Weights of a small GPT-style language model, trained from scratch on English Wikipedia.
Size: width 128, 3 heads of 32, vocabulary 615, 1.89M parameters.
Architecture: rotary positions, no biases in attention or MLP.
Each number is 500 + 40 x the weight over its row's rms, rounded and kept within 0 to 999. Layers, rows and columns count from 0. Numbers have three digits each. The size before them is the row's rms in percent of the matrix's.

# gate: layer 5 MLP gate, 320x128, rms 0.123, rows 103-137, columns 0-127
# up: layer 5 MLP up, 320x128, rms 0.116, rows 103-137, columns 0-127
# down: layer 5 MLP down (transposed), 320x128, rms 0.112, rows 103-137, columns 0-127
gate103 115:512474507528451496512530503522469536497521496513561493581522503511479457430525500531452512467537563516546487515463555499407536476503401428457565518455514429550461413525502513532517500489540466559443460470456483500541476524523447497540484485442445429477503513476490586513573529527499481557510520457507457519527432515519472543528514464519501481493404476482369512509525577490504514554519
up103 110:510494470528451482543494550508477476472500556482503548504508577445460480425419505438407537491545431512530533505522546608480478495476486553490515467541512476495548529541521498487470470556533455553523520552446494522512544507514464479515489537492580505419574550456506451419498495493499530558478485464509458419474554522524522499541485512536573531589421532533569514501460519478477456531465
down103 109:493511542589529504480465491484520457502529492522534582468508476483495517490538493501449559548541461553460604464492477475487479459512469546413492494534520482500418488455541409495543506483491455408571485521494478481524457511577602486431463558551579563515485496518537487531443518527516498479466458473510452492456550517526480451459509480469489560539530518499551494519516521544437458461586
gate104 098:516504538536456482543512441583450487488536496555534492454464530495550526529569474509448519476513492444488485489497419469480473490494489543459508462487466527481417435484516408488488528479487518440461441534465387481523515525518545425560450519507490496484463482604541492451513466484519468462493519547497608503476437538513499498483475442467415527480535499475488458498541569508544427462567
up104 092:585459610463455498516546458522467547525489509515456534427417437443556535507504522641513519466427516461519467474487530508472436494480494570501494543498530482460511446472438571531509493504538485478523475499562504497435488503471481476479516541467495500549451472566447515518521494523534529496519556513439549477554437580549471491545512443486507458448524530498556490474468539435512472485514
down104 095:473437582470509508442522468575532503468529504512388527501489476469543581451476481417505463525521501539488511545541469516509542541523486542468481476537480493450499507501525507459469557450462393610432461493548492518494532462534504491510425494516546553431520504511510499501595535520549511511477556426489522483471480537548456520482476461539493438512517480516419416551478472490508543509467
gate105 093:457465451528491453458504492489514476463484524546527489545485443520530496471509507503467479481521553547573449432531544475550402477502512467448479417566415530492502514484539487503476496500535503457464461460500510496540593529482561503438481637520530541495471501535530445445521565506552464559467502486518480474515452536474426566463503526529418489516508500499507437511512509471574598492528
up105 097:513446505526509513508484443516534482510448493444483444497613401473526503553511591507425502508476468527475542512552521514562470519461538540474380491511488493493454539453415486497467437544498453496506495394463544495507497515424465553538480502496517534518515472493553474522490523520527493446496437504418517485454535539559496528434447508420501519482452482511530499542545519473417478487517
down105 097:491499517520568473540506461466500505484456554440438469505481528487489470479432402450497525554566488444435505472486533537437568433536442461459510517522508479514514572531471508508555513455455500589480523485456510477509496451534451488479542456444441493387556522515573540533558487507516497617524515548482544438506480493492502553474527482500470497518570493531423480540435520484500518491511
gate106 094:513529579513536507445506476485478556454485559487482547487492499518564543583468416514492567507506500496501527485496532427519557477434455482500547515506563511512498536558410543416471581583429525486434497488532466490543495459522538492478512529453423532575493523468454460549530527447463528470540496426482517554556484445550522494484471459530519446459496504515562520492486457539583505508495
up106 099:485505475524509532491488484550569495509410521505542471531441561523512514515534522479591490394488438483473489515503502468492535625449478494514549518491544524508467528548474438539516542510545512550481473533486533546477541474505467553465498546572519473477484484478563454502525536511482572552464447468531509631539538471497484531470488580567471490443479472511530482496513535416517494466418
down106 100:501589531453443459532447579482455498524478498470568529404458516532521427515513542550435519569547512424482496447478473523535476428471536524491424552486483508492505500546525493476551412367452554556458498467445480528520541548496497532498541489517536478474491453514554433502531486489510436471479501507458461517497514491495491521615537518494467445475509537496491527504465528494473524465523
gate107 099:443502485560541502480506495521531486535614525564536530516539489444446472516497465473416508483614581451494564586541467465447481464601482481508535404531442505538454530538494511511462528546464547537497529535514470468576492540509538427516535509432479470432557521507490505472533453522519450532487444475500579459495495507558517529500508474486515533524542523533545472525506483474479507479496
up107 098:487507465435576527491542459504524472427516499557528512528518468437483515469437545550503464515585487477451537561506429522495488516509524512428577441502431495533491523466472467455436493457429565515536478525497511484462558476521520496564480596477525553475523621477528497504487474514474434490498441555503513445539517475501490489413503465537469461479514502612521468552514501521511449523528
down107 100:555539450556513460516530482495498546468545486557471526495579504505472464517533478444580540515498481552538478490551477450496574420488568533584491528526552527457459462489492542482516547491487451485508515506564508454512567585544527512488532389477488554525500567418456487453426463450511550422543482460475526448481501485533486448480500523547507474480452503573552547447509484497507490520531
gate108 107:468497459565482488504510519527476464567422517567626538480499484468479501466467488522531557540515474448511478478540528482500484495457443467505562458499495467528504399436559540499548488545457471464461515640495391493512493535542546487453456595476484503487565519527519453530569517462536496555480532521478519459538488499491471446445512497515538510500456525474522500463522497525553573495508
up108 103:502531513495515521541442541518491574442450559486522457587501541582502484560543567505574525456486544520531522495466510470486473507485496454525450520513540475505549540534482526466453461410543542526488423524523556471500468502509472505443478495469493521494418520578541488541515451598532503411527528572531508497535510540518522461448587552538487470495503541514530554552540592489506539477502
down108 105:490507549556566527462461518472568502469512519567483544487482484493512586565572490501459589578430514540494538492505499434536503510473500517469431534437516540549497456569506511476544504526496471449451514511460512565470475493464471500411508505450536545467599492486490517528532475386505515477519487423509465522395504470512484541448529502561514540537426492501444481491525519554499485504499
gate109 091:531511491517468521495517516504505478578447487504513412502499468508484510461509528500489534427479517515487514400467501497525454482526473410521513531467487522494500460453534502517459531471562546458466465523464437496485416512517538438500523535442470546460497549562528582504567556496520512545472523529529452579424486457526547525485463432404454466477513570447418510516469611497453503535503
up109 095:508530529535497467519438432489484522496527566519550537520482558480474542541499505496473451527504503485450509505570522499465541524527471559514533415549559548499468508544467423533534529519482513514476476425590558480527497506489522522472498494476567442432519447492494435436492478516538525525463408511519536405544448569440473499396443503457522508502534441577570510476547478539512483516497
down109 097:448429502538523499409534508514430523501569468557549480500440493435466506501532477523459520541541518440479496458496515497530479533491483486530536473479503539561488499488533433547537509450506497495518431517505462535479480619500478525437514512517515496478566542479537497523527457435521553489483510579525561450473437511484520477532434509414473432490510553492547466450624518552453471540436
gate110 102:547444491547500499418508524497499526496458472449526499443571482524551475537489482524522572450534520471465516487504565454548582507444492465587585531475554510448539491505503540485486502529509465520400492416511486535521525514461440519485503525509420474562504466490547533522526487547564514470603576489510494504542480495417468537493443480519414460464483495488477537471527453515510475585527
up110 105:585537537459530469540562479483527553562582558490497485471463516456479438555483529529506510568466471475455497484592542507475500473457438502444516543459497512496485536530520561581477554516477514480454461481534516399438512477543508494523534476433545490483414510502482443556431529528508514387496415481484482484515489525540526512518460500555457565477554482493435480537475506511485459456493
down110 108:503551536543487491528529539463448458513495502501494457548480540451537527515523515423532503563573486527459518525439520474420489562514539507442476499545485502463540531504516511479471507510539397542546418445472538498462494547484489532523451455531534476532474537489419515513491641443555525558465500519526454536467489493571487502630522538532494555446450476462503485536481452518502532517500
gate111 103:525553504462486465509453420551568466526462466560522507517440492510455541515609436513480514484555538524521480536488429492492542513481508486494511474499567493490530513478490492494524526507533524550465423464508509503549502573544499398517429497463482456489507504472521539510505485494559486539541523476443485604499416475429502495470422451566446477514501548451541462527516533378521508452505
up111 113:479514580506529561493488515582492497465485506498457446453503526541529522554564629464496461466519440454451540482472507514545501520448521482464480539442492509506537464451409491518537494529478498471541563495459540499548525458433544481480486521489520411506539501554424477523492472468565457514484558470517495482445459507498494469532456529468420482563538458426521481492464496426541421483564
down111 109:479486488528477481523515514510468539487503509474461467523485511454500484506549515513506477516444423497502474516435500576520451534479533483543473476497469437533520509555540660479535431561519507499590472437522507483492472406501500529514469530591560491549532493489475466482453540500540486564493502474484531525474477508402442469482487623472477444580545408503481470483480469478515497487482
gate112 079:442517496527477543389497472503521507516544466467509554461552466538480463445576514469540536474464496446490472474499544487449444445545477456519512445493483546481446490452452462533524407448546432445563509487519518492503475468540473492502568531542487478533543515431539506398555481537616465545498570525515525467485500507487539514497414491497526530461418527525478529498487526480444477557502
up112 090:428424461468521527542505447417493559481534572446495542516490481488533531456453522452526486573481547477462484498518513534453455442539544468522515512509453454520514539433477512544484514520444544477540526479527514604499447493526482449514479516501490497455530577483503510448457506485581497524551570470524460398532438556483494505493429542511589521473452552570492510480524505433477466544508
down112 085:556611518482519507545477497510484432509488460555555509513476472458527473467450490581507524549494486532545514523514485540606526604499509565529518546477512492466536478539495450464434523478480520542498489540505513513503512465435467492538454477491474539461464433545514499603461521447499484428431456532509490554501511569518503516525539511514442501557517528495506459428453460588543583467474
gate113 108:464439499520552500484503570472468474476513576484470498536471498471446577534548507469489474504531447432556505483499470462510514534485486552493453582491462469468522532553456442439540574538520477468422495455469539460574478610491425434477480489479546484417503477499426523499485529525509502462485428530468504513490514490541548439439567450532448459521533547497497590532520484486501503462464
up113 108:523524509515499429515551466440568458508395545582566519478460455553548448434495459470545496497446506576553567511501532472499468551441569466565520498502491474561536471476509560542520565460554563490517451558525464555539501431506496480480531562572416522479474538519527537479494479464495561483454492472497469508421480531498447476507511454518502512521506487509501449422463485521483532514505
down113 106:533517495502588500450510562488589578502449598508513479576523499514464388506489502516406512517602486428476533474450489492456526477481493471472474428484479481490523422514511483534509469499534488482437493595473492514537464490515490494558545495494470492495474497490480553507498544470461517572474502493511502538578528455563470488533520517462533466517440515466423586552524487487531524449444
gate114 097:533476460596566541505462503451537481481503542510532568493476411532508508506567461532525501433512586459521459448490442533396489498484474496495487448531491439463617496457440519467537502512522568548474534462497473458548585532501507548466484515467527455495495473468504485578477557498515507510490518548529486491500406402519449553494448450493533519534524489504542499529546460461529518506510
up114 094:496534443569410553484350455494536503513525400545514571519476518505494549508505473410420441488552507499480449483483460520531446505536510435542464522510528431474520565510506458437448555480438494488482488513502553521512517536492544607535485521467533461495495529493519532513456546531550501450516492540509538488528457480484450419488472518486497491524467569491476485460551452493496487470509
down114 095:453571526538433458497488504446391416490516457513502526443472455520527559484486462437515436435507467582565499442532508565537469480466494496468519452525516508479468540543467536482513451548508480542510473506465538471471473471450502514478422543498515515562550479488507509500521468570531473551466481446469449484463469437460474586567536519491436497506458484461448520551461531488453518456589
gate115 092:449504551488524493436469487533452489515468522534456512564421484501551503516586552536497494464516536548521525516506496496413492467583472488479459570581507469438520518486490482499497526505551468543462419481544496429482420540550479446465444521497462477467472539527505508442532568496544468550522573521554507557521529476531485477568463523523516484486587467447418442519503545469477548467440
up115 096:446489487452491552590427501475509494452511444444448479530472538534451448461478489514506510434463482464470460520512464586420505520472410472445527432520520513493514504444539435467520527540526480445552559412512476545446471504462437497509467505525471520472419477536513451445572558501457588463512523555558508528525545497488530504492518473474482452456496485444459479502455452519495516457444
down115 095:521498500425501505525539520408464591483499449462522545478496469526534424512431436493547416524440502514540521510474504531519470461433535506481464452475493515573479441515597570497439514506487515523499557511516493517537515562520506573503529509520466580579508526498482564513450499530480478479467492492540521478512527533541498482429584576518500417508435554480533521476504478587521459489482
gate116 096:562486580535564477519501474570487526428452540531518487527537500470469531423482499405562499517505478416512464461548456501493431517520443505569518524487527510508550518557476491517448434468439449463482524467533458454562516488517477471535502500540426546466496546476472603519494496428563466524487522491477536494473500565607461488454475460478492503533463448549536533534481480507512447556517
up116 098:463522446461432547416494448536461503569512471476521539485474504421522454473485455487512428458490467488505478473528495549504452530516531537448485424446470550551495490434525463479443542475438503458516480477497560570551538505494515466590451499513548502494453566499543447519476498538534536514528544448558535449477493545415575489504460506527540523567467454553489434539439481551515490503548
down116 100:548476495485435517534480536496534483516556499436529532528455462484435512480552519483461527500417492533535607494486569523557541507483460458493397476535520538425515440507438502488572561477530507413515507455479494510453484467514514483404447512499536484499479448539474401554463552490429493517547481522505495529536518569514523513546491479516566525450542511431523509450515500465472526562456
gate117 106:439474472535414450471461447509455488541549476493579483493413523518512445577557506457512518526574438541397499464438539494498528486515522575484552483543561576517526510531448472436472490517481483470499489516504488510547494545484518466507429538475523431539466527541543459552544561509545512527524498550479501530560436507489519506480509484503531482455572495526493492360498515483530514505514
up117 103:574537559470533456517530509464501525534426520541473526517503506473492444444452492510474548485512500479527516481498461439488541442518479518508562514541496511581522423474472577457474517484485543549495501475440418480482546462539539536512422527562493529557475426467530431462489459580422441507547458586477466524508500422430534537515514499473522536502549517483435463517472526477541489530420
down117 098:510485437521407480539523452560538474433476446484468559488505467440561519508471437585528459530558538519484448517465533512523601551491506535480475571475550524505507505496514466495487527491554390517455459517551545500485473508539460502463534469449519532516513443494447573475465522405564514501514532466520538518520470584550496503468481475508597507462495504543500516488457498455565529537449
gate118 087:459537450556521531526499497450509506475474455592513461490472537487526505512489492485583504477662527547526481480484484533511501436539528492534493526525468542445477511516472469431502468504582511476458568534519448570542538544532526500444470536497482579445507491478508448534512523474541515491535514562511432529503536507603524506445568504514534522543534521484491457604533489451544456461479
up118 094:557518498471484456574544511482504464463492618499486559418588464489545469467456445491516504516504544513470463419524549514442468526515485423537507494516496470496564525540526534572501460531454516554470546465503511560576514497574522460493559545513528531439553557515487505527456530463538425509509524469531521431466502487466492504547549430505474542487497452543454490485435526545513581471485
down118 097:500488523530530486452423536432506515497477429507523536564491426552461434553421456520488533489433542441521486421464487463562487427491514520469485512508490493515429480482505438531484500563508444467550484520472527496512566440547479503540497463564508477469454513518492502495548434452556486468555531519485530456434554419435543507470546594470427476491519477461474495515481424470512480542523
gate119 107:508478510486430509501557546528470502524549545448573549470423516505495508465541486482529504486416537501571519519490448556561480554566455534493538501475518513564474490601500511429491439552489528527422471550498446478481522570569497491533526513441465472502482589488530498521474514424503433531455474465527482424465514468482484495491498501507486516482505562465462521443477509532420578425543
up119 103:530470495537504463524493456463511557465575484450460589549500400536525493523512512513526433498505444545539530520513484496507524506481559462496437502466555493520484484496486479485469486495482395571457536428505436553512525533482487472493408521483463502528436460580522517552448504517505509441526447497442488464544511560524514475452558535500557431442476390514509563558547535470481488497482
down119 105:484515557517515561474552479501463406535493475467483548442488515485533590516513443498572431479469467469558530489489506441507491553438503512483554519536550470475513460520485495558521432523547512496439491498539509489499501415432517516558465490583567506516497474495497459464496444498550489565441553451519496617505481470488518496521469488456512530503554481517479502478443476543514535555633
gate120 087:530524507452559455524536506560470515547444546505524529498466593515505457537606474505445472492457486451539548455569475495445465467518496482555531462541462555547481424520459490459492515481556531518536482499556438485548534464553480475453544558448458511517497448581506548525519522457520496532461487517514531526492457486424584555425446507512451524512443554497473474480459497455443546483444
up120 091:554500473456551532499589492513518481502450493490518556460480405452505508490541506561491534538479475577518492553466514545464539470451527427478551524558530463508511523492473493495477527515553468545522520482515418481444568474534530512474474543470516479522490476560499552460468439562547564477533501447460533537557443504484486478520499488606390498547532511437566465434506511442483472549447
down120 093:448482492453513554532474479474559476533427494492434527522468519460444486499388482509501536564532452533479497524582516542531537480465509457498437511444500450485488429509498509511498558495484426511539514507477520523502504437528492542481491575470540496450568494514436486521467515498553525487512452530460480458444529438407437517475566474535563466524555573512524439554437507597508499462463
gate121 095:490480461488473473516494519465420517545533547582509583522545510467476537475464457502514531478448534427432421536516455473431493506451457495494443541530574517523517480544561548451473500518449536582446533476493432546488510526458571472515548559500414566455503505492466545538567519485507526515510485526537480440520491432549448491481515473558513464535530498540446571496478500430505507443466
up121 096:543532517527479490553522534534385513527494527491474492527522490508534448439453511530524404520446506562520489401548559463493461543530515476465404501533432621595477465498479455552513469493523490477500482448512410463583466477498488542498495484469526490543470498464446490472550504515533502502501449575536569421470532468512514478451524489526476547492488451493487506483507522428518488525474
down121 098:458587523486516525541543454523533491523477592513604518509492487502464455504534484507504531446580509548524529549466472454481583476458482587503495497467512444451549518463481536457548514518544498549479522506501473471499467608540513457509471576582519558547490491505546458507437495536494457532527486506439444459500548441489468535573495551556485463462477537515514499570519512452418476536513
gate122 102:485469446478498528465414497499510556444507420532504476524459559550459482537553480460403574454512446433530502505458476572510495461533474492479531578541463459467458462498501519452450522510500486446480435504455444513511485526521535513590472511465472515545453476539519472477469501466475541428482565515441531526431563508548518535481466511461436468434519604472488487506532534510529441466534
up122 101:480522484486463498530523407478606502506546413468463551514476507481503556476521486535555500467515518506553443551442490517503498496396528519529465488507514465519480468493532515503522465461462573511549405409471477483502419477480496535532513511488440468527582489503487493567489507534522545507473456498558543454602469492478533493477516411507482464487516489501510517437515479614519474570456
down122 103:517487545576527449549482464443538512463514512494525556506469548489515471435475546527435498421544453558427567507545482488525533504520453545524472544451438494476455570464485498468533557496505486507558451515531488495478479535499428523530516507539459511551503449552537479527423567429518495509472473398469509483479507464501429546532556478461465470504472515524504518532434388503463457539431
gate123 096:475507502482472486440518497489475562458538479556486503488464376536552466503566513506455516407531541492540466483512533456521579505586516429549463474485428542472447507527466447531464546577602439554509477457448516525497531525548509484534519484516435511506507502579415553486489545445496536429487502532502510494496470503542460544482510499476512473552535441431475503532466503466532551477479
up123 091:524423511471516498488445454452522493527486610426491471515482525498553515520497511514433448454504521481508530424543526545509486473552493567475480504502502468537486501564531476578463483468512531491456480525459502509512463417447470459506563448498494493399582538460489489420568530472511539517481453469449474462537430514545470488463542575471520507479477475587500517421504499523470416562488
down123 093:467489467452458534598459490513521551565477482480507503534491471516454559442472519503563488534415512418464436531537512460555403537544478430491484512500449530493515536479442469524489516571522476524565573426465497480457524439473519578456516500456532468523492517535484524488470510498509537569532489508502547529492532498455475561469455563450495531485445510410523516501438483506546589532525
gate124 109:498569474514550528537548557502511500470516543532471439512512482541532475418553465490511439459464554504521559519483573444527403523558537509505450589569477454514494516544546463396536590519484504567498447517475456512550462544508536467508498462475465518540542530488478552557534535454548473477484542506496535548520488558465501486525488519462441501564547596462517468468532539512510504538533
up124 101:497514500521429454460512549501520456515460544488497503487516472502506459514524470465487444532485488500489471441550427512491499496497556448512454498552506488570486444511516444504471520502550494447486476536479526432519371475529469537544521426496517556521568542403433436474523535416534502540459441507484423429492460432541486533483526477444500592473503548514516513544526448456458540485434
down124 100:477613496488572473458531562521475501474426503515557474458511552414501479555495439505489586472462504423492507472554550576439465460513478469512517477531443516520500494538459451487438540491525448403481509592431502500475480507446473501514483420519461467498524549483518510467535486553467458500532472500487481450449516418503483469508504554524510420495535509474403503503478557504503481471505
gate125 096:501517509498518478502479474502549494447576489511444451594454536426471498509553489580500540512515575544562436550473479489485518435491476520543513519650465438502486529509465491459500511498445514533494455502513470551536453573497448443492505510457513530465433517497491546429586552474542501549588518542497505552553519526495527542497517512507521515501501498545407533499541493535497478477435
up125 096:492539478536532519522584561429471570499504511492479539481506492444459587519461493474490498547468540471477490550500529504507533515452448491492489463457496529486454420507550466441517366482556449504515423468464499474468455490508433507564510445402487458444475456494547520530461473534447482480424413488504458541508442468547475486499521453470531489536463454479529499455459482475464425531500
down125 098:538482432482454530519466607547508513475502430494414493481448487550448516468551463498514570441564544506486464518545490489470486531491490490458542476540450510489507506465507502486484590540547553482405470487474418599464488487608504481488435487484533510506503477513569493476495441508504461474504540508506508443552553527555621502524511501537559494533433507537486502464528474476511525528532
gate126 103:471531442494516533450519595542545460461543564523502491610511479520435539472510489472482499510519535457540531550541472475457499486535507468512487484564482534419532510464545529506587543458493547515430433522452547467530530517495522506447448479503511434522571474497446527454572520486490489488524518489516486545428405476563475544463495484405444491543504550523476552480551535485461530436505
up126 102:559469590477505582531509490573482531499457508497518541503522434465487462568505557468515471547456519522490514470499526498534509461489507476497507584532562521505441539501476522488581469486440536469508507415485541470473526439445548495494526473428558545473488506459515515550458502472549418547448463494594478453466411505521458583484455518568482490518480513413496529420512508464519508534524
down126 100:512519515528470535540456566604467503479519478538533551496503514504473540540538471499578478453509532486469526470501458488536497562504548528459470529466533449478535484511543467473465550547472538440490471545518488475529471486532516485476509489486475439547547503463465499512519443527552466508452427463493422624448459474488500579578476461494532541513485541568538430473552452489499360489515
gate127 097:528479562506509416535462498466498479554484504499540470537452441536545491488497426470517495466502506478532502501478534447438493428539488507571553496504453428466555549478502532455568508488544462501428554456517520493457486491494481505470478523464579505515514515485368544465501527514568508465552541456513596520520408572549520542524516497573518483477496478516540532492476489404583519508499
up127 093:513486525531464483473579530593514490504511431523555484525568493529511459561562480470511537410570517491566587438464481500455474481455525551474448459464483491568518503500477479530481498434521468536522422507518464472525460442489539531559466518514482455419535482566521481560509493457444479493478491524524522485566507540517489465491542572525511452432529407523477456577523542557505478503476
down127 093:463437477461523500447488418511561459496477527520486558590450440503503500453435496485512458533396540481511455523450540522520555438527516500447556509439543453563528508492502469410496473456485509525508513509511518485527544525564521487406527464500542491524443461542523558468460468516518524511538553539430496516500551527538508543442409498568502499585554533447491511455477523486459474533523
gate128 085:559459514551495463470590453526510471508482493528582406467473541504545477514470573510539437514479472519435513466458475490486501519423478549515563493449497488483473541562468475488523555570460484503450516480585494461498512466451452524479464494526458493502474411556479558581466534487535521521520526556499551541549450494517429475433511515481437486535563479419483498504475481519575555523461
up128 085:492459480497479515520409447542515499449493423450460471496500463560473494418463547451477480475549501529520502496579459529544494484540537480528439506519518433485467481471500508565519447503567513488546532459478543477565492568448414484560505447513531472489594542469533578477497558494487459543470534478551540464419526502510542501482418432454548521460525541550536501507525442540473514484552
down128 086:503498535585513497534555544511537546498502579519510463493488550513491452484574451506535490396507479494458501453508522469468559539509482510461587547516466570508486452498464475438450505537478446461486531508438399503477499469480507514443574527469470482487464515560521465472533479531464511532513516502490493457485501423485405505528515629509555452548475508499484484497601553481526508482570
gate129 110:550481528534482515446541620510497514488529514498480477502531476517459561492524585473457492485470488444528544548436482441376495524505495486469458470454520447408510460544484504424491483518488436495461450489511510510462504591497480421601486429511506490496516474476476536544545501546513480499428465482475488496474434513565532529482502465522510488501440521440470610542531550502505471505496
up129 111:535494515442502440509536464468407534541585497450513475487478478528536533525514508480552471527484486394482479402534533481568523444518513473418422519477515529489472504484544485477482517464607526481537514489578434418484481510441521517509460485558560457514501511540503515476501472533519485607544512552451456500486454445508530491470545512530550480484518492554521448454558513521512506559438
down129 108:482517540547534460461450540610483560526531493499503493521486543530465458472504524593543433550539456563530485450592445492490472505411473443502532460527539518463499535491472521505551536525480583493515472472556552464483459507511553443521508515499468528545504521533484483510425501451550461592483487532406469524481483473461456470436523527520447521515544520564563478453464545480530471519546
gate130 099:513482544571464478512484532510510501529540496534476478478469538502556503543484500505469447554466502496468535495439501516460509538517450581489500508470503605482486439498462471495563549550530538561491502505476498497600470542503528501544529486511473554576566486524450403474541474449549511598551458492554576517521445468513603479435491509541494479502487562433494502486442522418546507455482
up130 097:483453495474530576472459481505564477539483544546480488482538509456461465417474484485517545385495481483525445551465539475475504480515429470487501434457531474513539551493521455492497505496419484531517508472531520534539538485587496490581500471446449423495529532482507560475585515546460536485511456436514480491471523522492515508513488543494395429529509485491478450456490503530521515609392
down130 099:533490527478436504491530563532510469504481498469506423529428604469551502467470449456547540443435473422516524488453499557491468515468468514477522464541471488499429423543477454503574502526528507413466473488463510543535484395423506510535498519466497503533548497502496480486444448427417497553492474579455473478529419467498500523480494532500516464513582539492473450490431492498484522483546
gate131 101:461480425467478495516506488512425472500480487490530487442520434495543482572513510426509446525514461407542498530491447530502538497522500535490558489555540494503490518470503547454495559468503460417481487477520521499464524550520519508511439550532513476589520491530511497524477514466544551433446464461450433470517528437471545456363406507486454476482513513554577506476530493490462473606521
up131 093:494561522455518483482555521475489511600499481493544475483416477446528542423436411503419521485517551474461482484459529536416510571513522524483463460535497545510524463510528505555516476538559536493512490577507464496477506484498497463603548527518481483472478495414477467496561566489504514561471503505506497430587537522500466499574514585425571454558479521503489479494549481498527459482510
down131 098:522468505496438502462529513493484510496510518576473437553499486505499468523558519442485503499506457528474574541469464466517516499504452456538498432523516454450555439476485433489527507449485480511503504459477517505526580526469502478476557517430430527511504584492518454495449497446421495565456453404448515491437460471513505478441378520558480475502543540514552507450551450438422537455470
gate132 096:449481478559486492483438506565533485485482456502474485507455463523512482493540467507513452495469520524491436547452501454490535551488419428532541492530564536472445495529458466460529556540441510441480497492468415511589499496570492479531511545530456595440539548497493441441507531509512495514464444510483498466557477555432453599446507497470586551428469484542486432476487463457507515487540
up132 098:511493459511544484534476441474458502476434502549545488459480515578453483506544422450484488529464543468534503481479490601556515537501577458530506457470489460462514487526534472505535512466548581627525518527463550430513545516497606488475428543508500495511496524481505466414461449452497453540558591450502470525463458485441519457495451442482515493470551499499517474495479529472509565516520
down132 098:526527485469478482509550520512496541533491428575498488497481426528487535521517461539537617574441506477515500493548458432469501490477542527467497507442562604538465523501480455429535503497454510358445500536573483492505531530562543526535544437465538556474510491526498524491505486498429458454541521559516518513481498483520498541496538477528496578479455557470516518531545522492496514501603
gate133 097:439533467500476555513494480434553583419522487566528507559525505532438504493518502464460557432534511492566495537471529568569472478494449457485520485546483448474468475481505466472508608537497482521482504528434510505468544523567572543523429580498527491494489536513453458504496543521484449488511504443496485562500513516462517543517512487489454413528483447483565464533531501394502474461592
up133 093:470485535553420503509519526511413495558506483491485538568487500522489464457488540554524498477436551485477466555554477484405455509512506591549479536472462478510493506464537548476582460546475467524536525420576504470511517508429555513465559463451457452549471449487501489517541498452582441440492493504565554446471529523514528478488490458554532551479498501481545515455495506541513584482418
down133 089:444519476477502545435516455525509487476462421512532495528469495480478516466503501501461554469499465570579520553484469601528421491452488456466471531504493508471505530528522522442529513601490458532460454499474544413465573612416488479492486558465497542490513516563536509459440492494504456545518511524434464582457457425465515584540516569502486505472486458505532519524514504495471477477541
gate134 110:539495436440564604534482546524472487463530546485510473563525486518425558533536477456401467496593498461496546446543459504443520497546442475459504482530610520531510486508511493492523597496499521415458487541464497463529542519487502471503488425514470497430481503467440532490497499478478527473465463505487527549545523474507551476469495504442478433493540488483446562596496543510460508447483
up134 107:536522525512545547497478474441551515493593568420534536497565477421498546539512504530472555475489489499460467532533470533489506492517429454416555513453561520457484487524426531495468557517553500464431512528507441467563521481527462478439510461556522509452567446508489491515514490590482491484475463476531577455478486540530539513558519510509567483552521499495476559487451413478457450460438
down134 103:514468491496475485523456457503471516532515505501478615530489462560513549486419486549456533480550504497518522482522542476478562582481571459480481590563390467499472489560469548461570489551460474567586541506496496482457534476428516481479509516544509500488506484521523512520481472542491463442483479485487523473476439418468442542463515576513454497540440459549550498431450463429502519485508
gate135 098:519460415506453589442433491441516544546495420500560466547477509462489560530496533536483567466516503460524572492483521496513576516490501509556538491520491469455515509550478600489515529510449445429428524485530479482481469527538518494540537479458491484582500441464516519483448507501511408406463469455523528512505446547449538491469476520554534518420526557451470523459461545479521527500468
up135 104:479463470543554495518498502495516477541507462460542528479504485543492533553504546494568523564581419473547511583545577447435478538484466478538543528488480487416464529459553458519513511516524511508529456553513537519447544492523444543461470506586511481448472515482540554531553438474530487504532467445509440513522477509498525452444558452471496480443434481476519598613485454532480557501486
down135 103:478521530527452476503434535471426464526494630502560520543491461497552471511486508419550451511486531505555497537577482469529540528511508445484468475482560439552510444429549476472537510490567453491475490512501430503503483549511457537558418525494500506553466545514461502540464524561518463512489456429472467437504450533423465509480466496455443500406484434489456540531508462514517533525545
gate136 092:421457543474523532522480557489491492545518479489494445567442554578554574494560552508524575453496506438557562559423564549449540510451486510506466492552479471484554475494505540408525490514513453510480539569529462498527513505505417488500497445511489477548457523514452483509504483475465488431442531442502568474467451517514532561493467542479475473493466508488572515544600465494491554484525
up136 101:455514495509533523473498515500518471503567459501460518440512492489510499514539532538413509489475565473490482552450529495486442518455554482460408610543425473450462541529483401515508533529436501468541479463431428522476475466483489450483522514494530484555475515435541519512544504564543485440436413529430534505486529521507473569515489421398496495524523482524521463539459513479454476550488
down136 102:486470511524455515493423465444505466492506486534483520432506442520554512506467490549493492536438466476478493533452507470572486469504494540491449512503468528527517515569508465470515449477548449615532489538520492508538471436540561504474510584454580500472521434439533456427590533524501521438442525500463592491471515527564468507522446509453509461515562611507526533523483556457529533505528
gate137 102:457515433545475545493468505543546492478527511576529471503473594508463509579492547543459556507545530524493542494471453508445502451604533504491522480541473458488455528535463435462470519510493473504522450504593475520568459564512538415469482548462504489441559536518484441480522501427521497570532496567511579482484495464485515571527487486445513447509471507479462538531554579497537521447553
up137 100:550462584471501445480523455471519489496454522498481461493461528541497499479494534470442579472477559510476460470419481457418508526432546459471471520545520478472468506507491481502476569501522402472500477484543501527417495489518520524493551440490535426460478517468460491395597515522459523453484450461461520551489543474493516558477530488524436478444516508456465452454524500384491421498504
down137 100:505402528556493475475486502582519472467496434479515417448471504531546531425463448544470495476473524488451492451409511520499518522435561467532543469552459463500520476517479500498491477473490460606548582536435484480504450488517493448489400488546509491480563449492505495527509431502531556525543467506473463557528442529539497503474439556507451514410485507476489522454527445540440502475518